config = dict(
    d_model=128,
    norm_place='pre',
    bias='none',
    parallel_block=False,
    init='normal',
    init_std_o=0.0105,
    init_std_up=0.0595,
    lr=0.00278,
    weight_decay=0.09,
)
Each number is 50 + 12 x the weight over its row's rms, rounded and kept within 0 to 99. Layers, rows and columns count from 0. The size before them is the row's rms in percent of the matrix's.

# q: layer 7 attention query, 128x128, rms 0.0952, rows 0-31, columns 0-63
# k: layer 7 attention key, 128x128, rms 0.0913, rows 0-31, columns 0-63
# v: layer 7 attention value, 128x128, rms 0.0773, rows 0-20, columns 0-63
# o: layer 7 attention output (transposed), 128x128, rms 0.0784, rows 0-19, columns 0-63
q0 071:34 36 53 29 49 31 61 63 41 64 44 77 41 52 36 45 53 61 27 43 39 64 53 48 43 57 62 63 56 41 62 45 59 38 54 48 67 36 35 58 49 62 55 54 36 35 33 62 29 41 40 45 52 59 47 44 54 45 52 64 35 41 64 42
k0 111:65 39 63 52 43 49 54 14 64 32 43 56 45 41 26 50 47 67 69 83 56 45 59 42 54 27 50 70 54 28 52 45 43 43 25 42 53 34 60 63 56 57 35 61 36 56 51 37 47 72 60 60 47 27 61 41 42 47 36 56 41 44 50 70
q1 074:62 56 58 45 65 58 51 32 66 38 52 53 51 47 41 52 41 38 39 35 69 45 45 38 49 41 50 35 44 39 54 05 64 48 24 52 43 45 55 51 43 61 58 60 46 49 44 63 39 29 61 52 54 43 42 43 49 48 55 61 55 64 39 44
k1 105:50 36 44 46 44 64 65 43 62 64 56 53 59 25 46 77 60 34 38 34 59 34 50 72 47 65 28 54 49 59 75 28 61 59 41 65 28 78 28 43 34 74 52 55 42 52 47 60 59 38 58 26 58 56 37 47 44 63 52 49 55 71 50 67
q2 075:37 39 42 49 61 50 38 53 31 46 52 54 58 46 54 62 51 60 59 43 57 53 46 50 53 61 44 59 57 60 34 36 27 65 50 43 51 53 48 45 37 48 37 53 51 66 57 49 56 41 49 46 54 46 59 62 45 81 38 35 57 49 47 55
k2 080:57 66 49 52 33 40 60 48 47 38 12 55 52 35 31 63 50 47 43 48 59 44 47 66 50 55 55 35 26 48 70 59 52 40 50 68 43 75 45 52 38 69 37 41 54 49 31 44 50 59 40 53 66 62 35 63 33 34 50 39 48 50 35 43
q3 091:46 48 52 54 60 52 53 74 44 60 45 53 51 54 36 33 49 43 58 35 39 61 60 27 27 34 65 25 63 63 53 72 47 42 40 23 67 35 37 65 45 66 65 29 54 40 72 34 52 54 45 61 56 51 78 71 32 52 47 66 59 47 53 31
k3 100:53 40 39 28 54 72 64 57 53 87 52 63 43 47 38 38 62 43 51 39 18 33 73 51 46 42 64 51 41 55 52 44 44 39 35 65 35 69 62 57 51 68 50 56 39 70 51 47 62 62 76 48 59 20 49 44 50 54 27 54 57 47 44 62
q4 082:41 57 41 67 44 58 47 42 61 40 39 42 71 44 47 51 54 48 41 60 54 57 44 75 50 40 22 48 83 65 67 60 77 41 42 50 65 42 53 64 35 45 52 44 34 56 38 52 47 43 46 59 59 63 42 29 38 73 47 59 55 68 47 60
k4 099:57 63 36 38 70 53 52 43 45 49 54 51 49 53 43 30 37 42 46 67 41 68 64 36 43 87 63 47 27 31 55 57 38 59 46 14 65 56 70 59 68 47 68 73 62 40 42 74 54 61 54 34 51 44 47 37 67 28 36 46 35 40 56 33
q5 093:60 46 79 66 65 52 60 57 52 48 32 62 60 43 70 43 60 52 52 34 39 39 47 65 55 36 53 32 47 34 29 40 53 43 47 72 66 59 38 50 56 57 37 09 29 26 47 47 65 49 47 36 48 56 34 63 40 37 54 62 56 62 39 71
k5 101:31 47 51 71 42 54 60 76 67 49 53 46 63 37 32 59 45 64 42 33 33 41 39 56 59 41 49 44 64 64 51 52 56 65 67 69 50 49 43 45 16 61 24 36 76 45 53 30 42 31 43 43 30 42 42 54 39 51 46 66 47 62 51 58
q6 089:41 54 43 39 56 37 55 42 49 54 38 59 49 53 66 45 52 42 48 68 85 51 26 83 48 62 53 70 59 53 57 76 57 59 53 47 44 28 48 48 71 43 59 45 39 65 36 53 51 59 44 74 22 62 59 68 60 64 54 36 42 47 54 49
k6 086:52 53 49 64 48 31 42 51 53 58 40 45 38 67 48 38 31 41 34 86 54 82 58 60 59 45 57 47 53 46 46 63 36 40 45 33 57 48 54 40 58 38 43 48 57 57 47 42 60 49 32 65 68 53 49 38 31 57 34 50 53 44 35 41
q7 113:23 40 51 61 56 41 57 39 41 72 44 44 38 46 60 58 57 55 51 48 53 33 48 38 84 53 32 64 41 45 33 55 53 56 45 63 32 55 29 39 55 71 25 54 34 67 49 65 68 29 48 46 43 52 49 57 65 45 51 65 53 45 39 62
k7 099:52 68 70 59 47 57 53 62 30 49 47 46 45 49 60 58 63 44 44 52 66 52 35 62 46 56 53 52 85 28 43 59 38 55 78 51 41 75 35 51 49 44 48 30 65 42 59 29 63 54 37 61 43 53 33 59 54 41 63 60 56 33 48 38
q8 092:58 52 63 33 44 30 53 68 43 65 42 63 41 54 52 30 39 48 34 32 36 46 43 30 42 41 40 19 57 51 30 30 36 41 60 50 46 74 34 17 47 31 44 52 50 27 57 48 57 53 63 44 45 63 48 41 43 31 51 45 51 58 49 44
k8 098:43 31 57 46 26 58 57 55 60 46 47 46 54 23 61 48 34 36 46 58 49 45 62 51 44 30 42 63 40 46 66 39 56 51 57 71 58 53 77 50 58 50 74 36 42 52 30 61 61 60 67 28 52 56 51 64 46 50 63 32 38 38 50 64
q9 108:39 44 50 44 49 44 71 53 53 53 33 33 57 36 56 63 59 29 54 67 65 56 61 79 71 41 39 45 59 30 58 41 52 70 60 60 27 52 34 61 44 57 55 46 48 70 54 51 54 44 38 68 34 43 26 46 55 60 65 58 64 28 46 53
k9 095:60 42 56 57 51 42 54 51 32 50 55 49 41 49 47 49 55 44 62 56 54 53 55 59 70 25 51 45 71 49 32 74 65 45 68 50 37 71 42 61 39 57 36 42 68 58 63 36 72 58 18 67 59 40 47 42 44 52 37 50 76 15 49 61
q10 117:46 48 65 59 66 42 61 69 38 73 50 50 42 51 62 49 57 61 58 38 52 42 61 40 64 48 20 45 66 47 46 68 54 67 79 52 36 65 27 39 54 56 27 50 46 52 45 40 80 38 41 44 47 57 42 54 39 34 59 26 66 36 68 50
k10 102:43 44 36 50 51 46 56 56 38 43 46 56 34 48 46 35 76 64 65 45 42 43 45 51 64 43 45 52 65 55 48 66 47 49 39 46 30 59 39 35 44 51 32 49 51 55 57 53 77 52 45 53 37 49 61 72 57 38 56 43 70 48 62 43
q11 102:59 58 24 57 52 24 41 65 48 47 58 28 68 54 43 54 36 62 38 37 43 43 33 54 26 49 58 37 38 64 45 42 46 37 61 52 54 52 40 29 42 33 51 22 53 47 54 41 46 60 54 58 39 34 59 55 39 55 32 64 60 53 44 47
k11 099:50 39 47 38 50 44 65 49 64 25 49 42 80 35 57 75 49 60 54 58 82 51 55 66 53 41 34 61 35 52 65 40 66 54 44 43 44 38 64 42 38 61 50 66 29 56 59 45 53 26 41 25 64 41 45 53 45 58 69 63 34 69 43 55
q12 137:57 26 42 45 49 58 65 63 44 64 54 64 26 58 32 42 62 39 63 43 38 49 65 32 38 45 59 76 33 70 37 47 47 67 47 43 48 51 52 53 44 65 41 63 48 47 59 36 59 58 53 55 55 36 49 70 62 53 55 64 56 41 40 65
k12 103:50 57 49 55 64 47 42 22 56 69 40 48 33 74 51 38 66 54 59 45 39 45 59 40 52 17 58 40 52 63 31 45 21 28 54 38 40 47 26 78 61 33 37 37 59 51 47 40 40 55 48 84 53 38 58 58 45 46 40 59 66 58 48 45
q13 132:36 44 37 45 79 35 49 38 44 48 53 31 50 65 52 65 44 65 38 42 57 40 64 64 56 63 50 56 48 56 60 40 60 56 49 60 49 25 53 58 59 66 47 55 49 64 43 50 58 58 44 33 81 46 56 61 26 62 51 42 77 68 46 69
k13 106:58 43 50 57 51 38 47 46 36 69 47 47 36 53 43 63 61 50 70 65 54 55 60 41 51 16 64 59 54 52 31 73 75 63 47 47 63 41 40 61 39 47 64 31 62 45 48 32 45 30 48 58 44 40 62 62 54 67 54 65 44 48 45 76
q14 109:21 73 41 32 42 49 53 32 43 47 38 50 59 63 42 74 40 29 28 59 49 63 37 53 63 57 49 33 46 43 69 48 54 59 49 58 44 56 43 44 30 39 54 39 67 72 60 64 46 31 36 44 48 63 33 23 69 57 57 43 39 41 54 28
k14 112:61 51 52 44 46 43 51 36 69 26 61 43 68 63 57 64 36 54 54 66 58 59 52 70 50 77 16 53 47 69 50 63 49 50 45 60 84 51 60 63 44 42 53 45 43 59 54 43 52 61 36 58 33 59 53 33 50 72 38 60 61 38 52 44
q15 133:60 37 50 61 23 59 49 70 51 68 74 58 56 48 39 40 54 49 81 31 31 57 55 34 40 36 51 50 60 45 54 53 41 51 46 43 50 51 33 42 53 62 31 59 39 30 55 51 43 42 55 50 54 38 51 67 52 50 58 64 43 45 63 57
k15 113:44 24 54 43 44 60 67 75 43 38 53 60 41 30 58 62 38 38 57 37 54 37 80 31 63 45 46 58 47 27 51 51 50 56 52 48 47 52 56 32 52 61 79 80 37 63 53 83 56 50 71 41 55 50 54 56 47 26 56 40 35 35 50 50
q16 077:41 39 58 44 45 51 57 35 50 51 58 46 57 59 58 51 63 55 58 61 26 48 50 47 52 53 72 61 17 57 49 70 45 52 59 26 71 57 31 45 75 38 19 66 61 37 70 52 47 61 56 53 44 58 51 35 73 36 54 54 43 55 51 40
k16 091:49 42 67 51 74 47 35 42 39 54 56 60 29 83 39 49 38 62 57 44 40 68 49 41 52 56 64 57 57 68 28 54 36 51 51 25 52 33 50 49 39 31 54 46 48 54 57 51 55 65 44 76 44 37 70 28 40 43 42 37 60 46 62 36
q17 052:62 53 49 58 65 58 55 54 45 71 64 52 49 25 41 56 48 43 37 40 53 57 51 66 33 45 76 43 30 48 68 41 56 66 43 46 41 54 55 66 51 52 62 37 26 31 37 41 68 58 61 42 59 63 59 74 22 30 60 42 52 43 48 68
k17 090:59 39 50 40 68 53 32 51 29 54 59 52 27 55 28 52 46 52 54 69 37 48 30 41 54 62 73 43 42 47 39 53 36 41 51 28 60 69 69 49 57 38 64 45 60 47 71 65 59 75 61 38 51 56 57 40 60 55 21 46 54 30 36 49
q18 081:28 58 37 44 55 51 56 43 52 29 41 64 59 75 77 58 52 57 38 50 66 58 64 56 45 61 41 19 51 25 43 51 60 34 58 73 58 39 70 61 57 44 66 50 71 60 47 56 45 54 51 38 34 52 49 50 57 42 73 56 60 66 29 56
k18 110:49 44 50 37 46 65 53 40 37 62 43 58 40 47 30 47 52 48 36 57 53 28 48 56 56 50 48 37 44 57 70 40 47 50 54 51 27 70 57 36 40 58 61 45 32 44 47 38 51 70 60 43 42 70 37 49 48 53 46 51 52 72 43 55
q19 070:54 59 59 43 67 51 61 61 53 39 52 36 55 44 53 53 38 46 45 47 68 51 44 65 39 43 74 49 10 79 43 35 50 41 56 65 46 48 62 48 56 42 50 49 43 43 54 57 41 42 22 36 39 38 65 50 52 38 39 33 45 42 14 53
k19 093:39 45 66 63 24 63 40 58 69 45 50 54 25 40 48 60 50 50 45 63 41 36 25 58 57 51 36 41 49 29 70 32 59 74 33 54 44 46 46 46 49 68 47 58 61 45 49 41 68 52 47 38 69 55 44 63 43 66 55 43 66 59 45 59
q20 095:56 47 61 33 50 45 41 49 58 31 67 31 52 41 42 61 54 58 35 41 33 42 49 61 36 57 57 36 35 55 60 47 58 43 53 55 56 35 57 84 30 54 53 69 44 61 73 46 35 87 54 45 71 39 48 33 42 44 29 60 59 60 61 74
k20 086:34 33 38 48 43 61 65 56 49 70 72 54 50 49 59 44 38 42 49 44 53 46 40 37 41 48 57 30 59 49 35 32 71 43 53 53 38 57 61 30 47 57 81 41 48 66 52 43 50 54 51 47 59 51 52 56 70 55 24 46 57 47 50 51
q21 091:53 58 37 38 48 34 66 48 48 71 37 36 47 56 50 27 52 57 43 63 49 59 50 52 46 39 50 64 69 55 27 51 39 57 67 42 49 57 33 46 45 51 58 30 63 58 29 39 66 39 45 84 26 43 57 50 37 50 57 54 68 36 53 41
k21 074:48 68 64 39 58 38 43 69 62 40 42 61 38 79 44 34 64 43 45 73 33 62 33 56 42 38 67 31 49 39 45 64 49 53 53 26 56 47 58 60 64 43 42 49 51 44 38 55 46 69 32 61 60 70 49 43 40 35 49 48 50 46 46 48
q22 096:70 68 48 61 50 53 29 42 59 37 66 48 44 51 52 52 43 64 63 36 56 48 51 48 33 63 50 36 38 58 66 48 52 31 65 50 70 48 73 44 56 44 61 64 48 29 40 59 47 55 37 39 45 56 71 51 28 80 33 53 37 56 54 47
k22 079:38 42 43 43 58 36 44 42 49 51 38 65 67 51 42 68 47 59 25 56 39 51 51 30 50 54 37 54 40 47 57 40 48 55 28 46 51 39 56 52 56 44 50 62 41 65 52 56 45 40 54 48 59 41 50 56 66 59 61 41 46 62 31 67
q23 105:36 41 37 70 58 33 58 65 39 66 42 36 49 58 39 48 29 46 52 60 43 57 46 40 40 33 57 47 44 65 38 61 51 56 51 55 45 47 13 42 51 48 50 29 48 52 62 40 60 38 45 67 43 51 58 60 50 78 49 54 47 22 36 46
k23 116:67 44 33 20 48 50 58 47 65 68 49 48 39 65 49 55 70 55 49 56 51 58 51 57 58 69 30 51 57 45 56 55 57 51 12 30 55 50 38 40 49 71 37 68 44 60 60 58 62 58 38 37 61 59 52 51 41 52 49 49 77 73 53 63
q24 082:16 30 51 42 46 70 59 52 56 59 24 39 50 43 45 78 48 36 44 43 72 60 51 53 67 37 56 48 54 57 59 44 52 58 57 59 24 59 49 57 21 58 39 53 63 59 40 48 59 31 39 63 42 50 43 39 76 58 68 49 60 44 64 53
k24 087:49 61 54 59 63 51 62 34 48 64 48 26 44 69 57 47 44 44 45 44 58 57 68 59 48 59 44 46 63 38 33 77 38 43 60 60 54 73 21 76 56 51 63 58 66 42 53 42 61 60 23 78 28 65 42 55 56 35 54 60 57 57 55 43
q25 115:43 56 40 56 50 44 41 55 62 53 40 44 57 55 68 29 38 58 39 67 46 50 51 40 52 40 37 46 67 41 36 67 36 55 57 49 52 64 17 34 57 36 61 31 53 56 33 38 55 33 41 93 22 80 60 61 36 49 39 46 39 32 48 31
k25 111:57 38 52 49 61 50 45 37 37 31 53 61 35 58 70 34 54 70 58 48 67 42 33 51 48 65 38 40 23 33 53 46 39 50 39 53 49 54 63 40 78 54 37 63 46 54 44 59 61 53 31 45 68 73 49 44 44 47 40 54 67 45 45 42
q26 098:22 37 53 42 56 35 55 50 37 62 24 30 48 63 36 61 40 32 44 66 45 56 39 57 47 44 52 35 51 41 51 62 52 55 56 73 34 62 26 46 36 41 40 20 68 57 48 60 56 46 48 75 37 73 38 47 64 56 61 59 55 39 45 51
k26 121:53 48 56 56 60 25 38 34 46 28 39 51 55 72 56 36 40 55 50 59 54 58 61 50 62 49 36 52 48 55 30 62 49 44 41 54 68 46 58 55 61 32 65 47 46 49 56 44 68 53 34 58 57 66 62 27 31 55 27 54 56 41 50 36
q27 100:49 47 51 50 43 78 46 41 49 49 35 70 38 43 55 48 70 69 37 70 70 47 65 45 69 61 40 69 56 53 47 34 50 57 40 49 49 66 67 67 55 60 55 83 44 61 31 48 60 49 54 46 63 45 50 46 57 31 54 32 58 53 56 47
k27 115:59 64 43 57 71 48 50 47 34 72 40 55 31 63 69 36 73 54 51 33 41 43 41 49 37 57 60 39 57 41 41 72 38 43 57 52 34 74 26 51 58 50 50 38 78 33 52 55 44 62 44 63 35 56 43 67 64 30 56 66 68 46 52 46
q28 087:65 30 54 59 81 19 50 84 43 61 48 46 44 38 55 43 29 50 49 41 41 50 53 43 54 34 43 46 49 57 35 68 51 50 55 48 50 39 29 50 58 43 38 46 49 45 62 37 50 66 61 50 53 51 57 69 38 50 38 35 51 56 61 46
k28 102:36 34 55 51 35 56 42 49 42 39 39 57 37 33 44 59 35 72 57 61 53 52 48 47 72 37 47 54 47 58 33 37 53 56 41 40 47 35 65 37 50 49 67 34 34 54 48 41 57 36 67 52 54 70 50 51 43 48 57 45 27 62 47 46
q29 107:42 44 52 36 35 48 59 53 39 52 41 39 53 53 53 45 31 43 58 39 42 59 40 47 59 44 30 40 46 28 50 64 20 41 58 73 26 39 28 41 58 51 56 36 58 66 49 70 39 59 47 72 36 65 49 63 74 34 54 53 40 33 56 42
k29 117:44 60 40 62 39 30 37 48 36 24 50 51 58 76 48 51 33 52 44 48 60 66 40 47 51 74 37 45 49 51 22 58 26 42 54 49 60 38 71 48 63 25 45 37 54 40 42 64 45 60 39 73 52 58 55 29 59 46 39 39 41 44 45 34
q30 120:63 56 69 38 46 57 40 54 56 57 57 70 51 32 37 54 51 35 33 56 52 70 41 47 41 26 40 34 59 44 55 51 38 46 52 41 55 56 41 44 48 43 61 55 33 33 59 63 30 42 59 50 18 41 63 64 59 32 38 46 29 37 74 27
k30 127:28 27 54 44 39 52 59 75 47 56 63 51 59 48 61 70 43 58 40 30 62 44 32 57 52 57 44 33 40 49 55 44 55 66 53 58 42 57 54 23 34 49 51 37 52 53 53 68 41 39 52 37 27 84 31 63 59 56 75 58 42 57 48 60
q31 136:40 47 37 41 47 30 47 36 58 33 45 48 53 59 50 50 37 38 55 67 62 60 45 76 46 60 46 61 80 58 61 49 67 37 27 47 61 34 59 56 63 31 67 56 36 60 25 42 67 52 37 55 26 55 60 39 29 72 43 52 46 45 34 36
k31 109:44 31 57 40 37 53 60 63 50 65 54 62 47 36 29 62 52 48 61 62 37 41 70 48 46 16 43 52 51 79 49 41 68 59 44 66 52 49 68 58 35 63 58 39 25 49 46 33 64 50 72 52 47 30 52 34 30 56 61 46 35 44 47 80
v0 115:46 58 46 38 46 47 49 32 42 56 39 52 49 53 43 60 47 47 08 54 60 58 49 45 57 53 42 61 38 52 40 53 47 65 39 48 49 40 59 44 55 39 36 65 47 61 45 48 50 50 47 38 64 73 57 21 48 50 63 34 46 65 72 47
o0 115:55 73 51 52 53 46 43 55 49 30 46 54 66 47 56 38 48 56 72 53 45 56 55 50 40 63 65 34 66 34 46 47 44 49 64 34 70 65 60 67 61 49 81 40 52 29 29 35 29 70 48 46 54 17 49 56 42 55 61 46 23 36 49 53
v1 089:48 44 75 57 68 66 55 79 59 47 58 38 62 48 43 53 38 51 80 66 46 37 36 48 47 37 61 49 55 48 53 62 40 56 72 49 40 61 59 58 70 54 40 47 42 51 53 59 62 39 38 43 51 16 42 32 52 53 18 65 52 33 46 48
o1 086:59 39 58 44 50 38 59 50 48 52 54 32 21 60 33 51 47 52 31 40 31 39 44 43 34 50 39 51 49 66 47 48 79 25 48 71 48 51 40 23 46 51 42 30 75 33 62 42 46 40 43 68 45 67 61 64 65 39 57 56 57 51 42 34
v2 087:62 66 41 43 39 76 58 51 42 48 36 59 46 62 50 49 48 52 38 58 41 66 49 55 50 49 23 50 55 63 59 28 52 60 71 49 52 55 40 51 34 52 54 56 73 33 59 57 55 65 50 51 61 41 53 22 63 34 46 48 53 34 26 52
o2 081:52 27 63 62 50 34 39 56 52 67 83 51 59 50 32 47 36 36 58 50 47 38 40 41 51 42 57 65 53 62 43 54 35 31 52 57 32 37 59 39 71 30 44 48 32 68 46 37 52 40 53 56 46 66 47 50 22 29 34 51 39 51 74 46
v3 103:50 54 40 52 55 56 54 18 61 51 40 54 33 77 63 38 53 71 51 49 39 47 42 66 49 51 44 31 66 51 44 47 53 50 60 77 51 69 47 34 63 57 40 35 60 49 60 49 53 53 60 46 50 61 42 40 66 42 46 57 52 48 52 37
o3 097:51 44 44 41 51 11 67 69 39 65 50 36 41 67 49 30 34 44 50 51 29 48 34 31 44 49 45 59 40 64 46 70 43 50 46 50 48 44 64 65 38 34 56 44 29 54 39 52 51 52 47 56 61 62 60 45 60 47 38 48 84 42 55 41
v4 086:48 49 61 78 43 66 48 63 55 41 67 44 41 49 56 43 58 47 78 63 55 43 54 59 50 50 30 35 61 42 45 56 52 55 82 46 51 53 52 56 35 57 52 38 62 35 55 33 48 63 52 67 37 37 40 46 43 56 65 58 46 44 51 59
o4 085:59 47 52 50 61 36 48 61 52 78 46 51 36 54 36 30 47 58 33 39 27 44 51 29 53 44 44 59 42 45 47 57 56 35 36 57 47 63 21 35 50 70 33 35 56 40 48 45 72 45 51 52 52 58 49 81 59 48 53 56 58 47 53 41
v5 099:31 27 57 57 43 52 52 67 56 29 67 60 54 32 30 51 47 45 81 47 57 52 44 50 46 51 52 35 53 47 72 51 59 32 40 30 45 44 42 50 16 52 41 38 68 37 44 44 53 58 52 56 36 41 57 86 51 55 47 45 46 27 49 49
o5 098:47 15 33 65 46 66 39 61 53 55 47 39 57 53 47 52 46 51 24 58 57 47 63 68 54 39 43 69 40 42 39 47 60 53 48 66 22 49 31 58 58 53 33 49 60 54 62 56 64 52 41 71 54 52 37 43 55 54 40 49 79 58 32 39
v6 087:41 51 31 47 68 56 43 35 33 54 52 33 47 31 42 50 46 51 62 26 50 65 52 51 61 47 37 67 58 45 33 47 29 57 39 64 46 30 48 51 75 56 50 62 34 66 59 54 59 69 48 57 56 34 55 26 41 55 34 62 43 62 61 50
o6 083:46 74 66 44 51 40 69 57 51 33 39 67 48 55 67 49 85 37 45 47 41 39 55 34 54 52 48 37 52 45 50 52 49 56 47 38 63 65 59 43 42 48 77 45 47 37 37 43 35 32 54 26 29 61 56 65 60 41 71 41 29 43 48 47
v7 104:63 59 58 52 43 53 59 63 60 60 41 53 50 51 47 41 54 61 45 59 56 42 47 47 47 39 15 57 72 41 42 33 38 60 96 58 32 61 47 49 64 51 51 47 41 41 66 60 45 52 62 64 62 58 39 35 70 29 44 55 48 50 45 54
o7 096:43 36 66 54 49 36 39 41 33 57 71 31 45 58 40 67 43 33 64 39 35 51 46 39 44 26 69 43 27 65 53 51 39 40 36 45 54 43 53 26 40 28 32 51 56 56 51 48 63 32 47 57 36 57 45 44 35 39 40 62 28 44 39 58
v8 095:61 50 65 45 37 45 60 81 46 49 64 86 39 57 60 46 54 56 74 56 41 44 53 58 35 62 56 33 44 49 54 49 48 57 45 62 56 59 43 43 30 50 55 26 45 56 49 36 44 26 46 55 35 58 53 86 54 53 63 38 61 38 41 39
o8 096:55 28 47 45 41 55 50 40 58 60 48 44 44 45 44 55 40 70 54 58 66 61 57 68 62 53 53 63 54 61 51 51 58 44 49 50 39 42 49 60 59 62 31 71 64 56 59 73 68 59 47 68 69 47 46 36 48 60 29 62 69 60 53 45
v9 108:47 62 58 57 78 40 54 54 59 57 34 60 37 66 70 60 49 54 44 47 42 47 56 60 55 48 58 45 27 47 52 54 51 58 41 64 55 53 57 49 64 53 68 51 41 63 61 88 41 36 58 48 61 68 46 32 52 31 50 39 50 56 48 49
o9 102:58 68 57 41 31 57 45 26 58 49 53 63 57 48 49 59 63 60 51 59 60 48 49 62 53 62 64 65 52 77 63 53 65 28 32 31 54 36 73 59 53 58 59 84 26 52 46 56 59 45 54 35 57 43 47 39 57 57 36 45 41 60 58 63
v10 080:60 44 44 51 38 56 42 36 62 52 74 42 55 66 42 55 63 37 62 56 51 47 39 44 53 57 61 47 67 46 53 59 54 39 63 38 43 60 46 28 56 49 29 51 61 39 37 34 63 62 47 47 48 55 41 60 55 60 51 55 60 57 54 46
o10 082:60 62 35 53 59 25 58 72 38 57 37 46 32 61 56 36 30 57 48 36 41 47 40 29 35 50 34 36 62 35 32 60 40 64 65 62 53 52 36 54 46 42 65 12 57 44 49 34 41 46 58 68 33 52 75 63 55 52 79 56 78 32 48 46
v11 092:67 38 57 55 36 53 50 43 59 42 44 50 50 35 28 52 40 35 54 28 58 47 50 54 45 63 43 55 45 49 42 53 52 50 75 28 52 41 37 44 47 50 22 43 69 47 46 24 53 62 55 54 44 43 54 75 75 46 55 70 44 36 40 55
o11 088:26 37 33 45 46 51 54 64 44 63 54 45 50 51 59 48 45 40 49 52 56 49 63 61 65 30 36 48 57 21 50 50 33 78 48 63 23 74 36 46 48 19 54 36 47 64 55 50 57 35 44 55 33 65 36 39 54 48 43 36 73 36 32 49
v12 093:62 52 54 54 64 34 53 34 60 56 50 51 51 50 36 55 44 33 39 41 51 56 51 44 55 67 60 58 33 55 55 61 36 52 38 50 54 38 48 48 58 49 50 56 25 71 42 70 51 35 44 44 58 63 57 23 41 51 48 24 51 59 45 45
o12 090:50 76 51 36 38 67 45 41 48 43 37 64 61 35 68 56 66 59 52 58 79 52 40 77 58 61 58 57 70 53 56 37 53 52 40 39 57 40 58 59 59 32 90 61 36 49 38 45 50 51 44 34 44 37 54 46 58 59 42 46 46 56 56 46
v13 102:61 60 45 58 28 61 42 41 35 47 60 43 50 39 37 46 47 30 37 43 53 53 47 47 42 50 47 60 81 40 54 28 50 47 66 66 44 35 44 44 36 61 42 41 55 24 37 03 51 52 49 62 44 51 51 52 56 51 61 60 47 32 33 50
o13 102:19 40 48 57 61 28 54 56 37 51 57 42 41 51 56 42 57 46 57 44 52 64 63 38 65 34 45 33 41 35 35 58 23 79 60 49 48 64 38 44 55 13 37 45 48 58 51 50 69 50 58 57 27 53 51 63 45 28 44 55 36 38 54 46
v14 096:54 64 70 62 45 73 41 46 26 50 72 45 53 67 64 39 58 32 58 52 33 52 55 59 54 58 34 39 53 39 32 44 51 66 59 65 56 56 44 39 55 53 49 41 65 41 46 12 54 58 39 72 48 66 40 43 45 60 58 54 55 45 42 54
o14 094:57 67 49 49 55 17 68 55 50 76 46 58 29 49 48 36 47 64 62 39 36 53 49 26 55 52 39 47 65 47 49 60 35 45 60 42 52 58 47 45 44 59 45 39 44 32 50 51 52 51 61 50 42 45 68 68 42 46 64 60 51 46 69 46
v15 124:62 51 51 62 46 57 57 54 72 54 53 46 47 69 78 43 50 77 72 37 53 43 45 63 42 52 57 42 62 44 41 48 58 48 63 61 47 61 34 43 38 52 49 32 64 35 57 37 37 61 51 60 40 45 45 72 68 32 47 79 52 34 38 50
o15 122:32 31 48 53 55 38 65 62 31 68 51 43 36 57 35 53 50 33 37 47 39 44 41 38 54 35 40 51 32 59 53 63 51 38 35 59 36 46 34 51 47 37 32 47 32 68 56 60 74 34 57 53 48 71 41 40 58 44 38 57 85 47 38 50
v16 093:31 36 50 29 71 32 61 16 47 46 59 56 45 39 27 65 47 61 50 28 55 46 48 49 54 59 16 58 60 49 49 44 56 14 32 38 55 48 37 63 56 60 44 50 33 39 47 49 44 48 56 50 27 54 61 64 58 43 63 27 44 41 67 53
o16 092:48 51 36 46 41 79 54 59 57 38 56 66 61 52 61 36 44 42 48 64 43 55 46 64 43 41 58 54 27 52 48 52 42 80 49 57 45 59 45 53 42 44 44 66 52 63 55 58 74 61 39 51 67 40 37 28 67 58 32 44 32 51 21 49
v17 085:40 52 34 28 70 47 45 46 46 64 31 28 53 73 62 71 50 68 46 48 61 37 50 35 62 46 25 62 53 69 37 67 42 52 30 60 42 43 64 38 67 44 47 60 37 71 44 54 52 41 36 41 55 53 45 23 57 46 42 65 41 56 62 52
o17 085:57 65 61 44 54 51 69 60 44 26 45 42 49 53 49 47 61 44 59 47 26 42 42 46 36 52 56 41 39 49 62 51 68 38 54 53 71 54 52 44 50 47 68 36 53 30 47 40 10 69 54 39 47 36 52 56 49 55 60 42 47 43 42 60
v18 096:49 38 44 51 39 60 53 65 34 46 42 64 68 28 49 51 50 43 31 62 41 73 55 54 50 29 30 47 48 35 39 57 52 50 72 34 51 58 67 41 45 48 43 49 42 56 61 76 42 59 59 30 68 31 48 37 32 56 53 42 55 49 69 46
o18 091:53 58 60 61 55 29 34 34 57 55 56 59 60 65 59 32 40 65 49 55 44 67 63 32 42 66 53 61 62 52 35 41 40 58 67 46 65 60 52 67 59 67 28 51 74 36 36 27 52 42 45 78 46 39 42 56 35 61 68 51 30 38 46 56
v19 099:70 19 40 39 44 41 63 33 60 64 62 36 33 40 61 48 42 49 70 31 51 51 50 60 46 77 69 59 46 44 14 63 51 54 45 50 46 40 48 56 72 51 43 38 45 54 41 65 33 49 52 53 55 20 66 63 78 54 45 46 47 40 48 54
o19 097:34 61 47 33 53 54 59 67 42 53 30 71 41 53 64 55 67 44 37 52 52 41 30 56 46 32 37 45 54 45 66 52 60 59 55 61 37 49 30 34 42 26 58 41 48 68 67 49 72 36 45 45 33 75 38 22 63 59 48 45 59 27 31 30
v20 091:65 41 41 52 76 38 51 42 56 54 58 39 48 43 52 44 58 70 37 39 53 48 53 51 35 62 99 61 26 16 32 51 50 40 49 46 54 35 40 57 60 58 55 49 41 34 48 31 53 48 46 52 57 60 54 68 61 44 62 40 46 45 47 51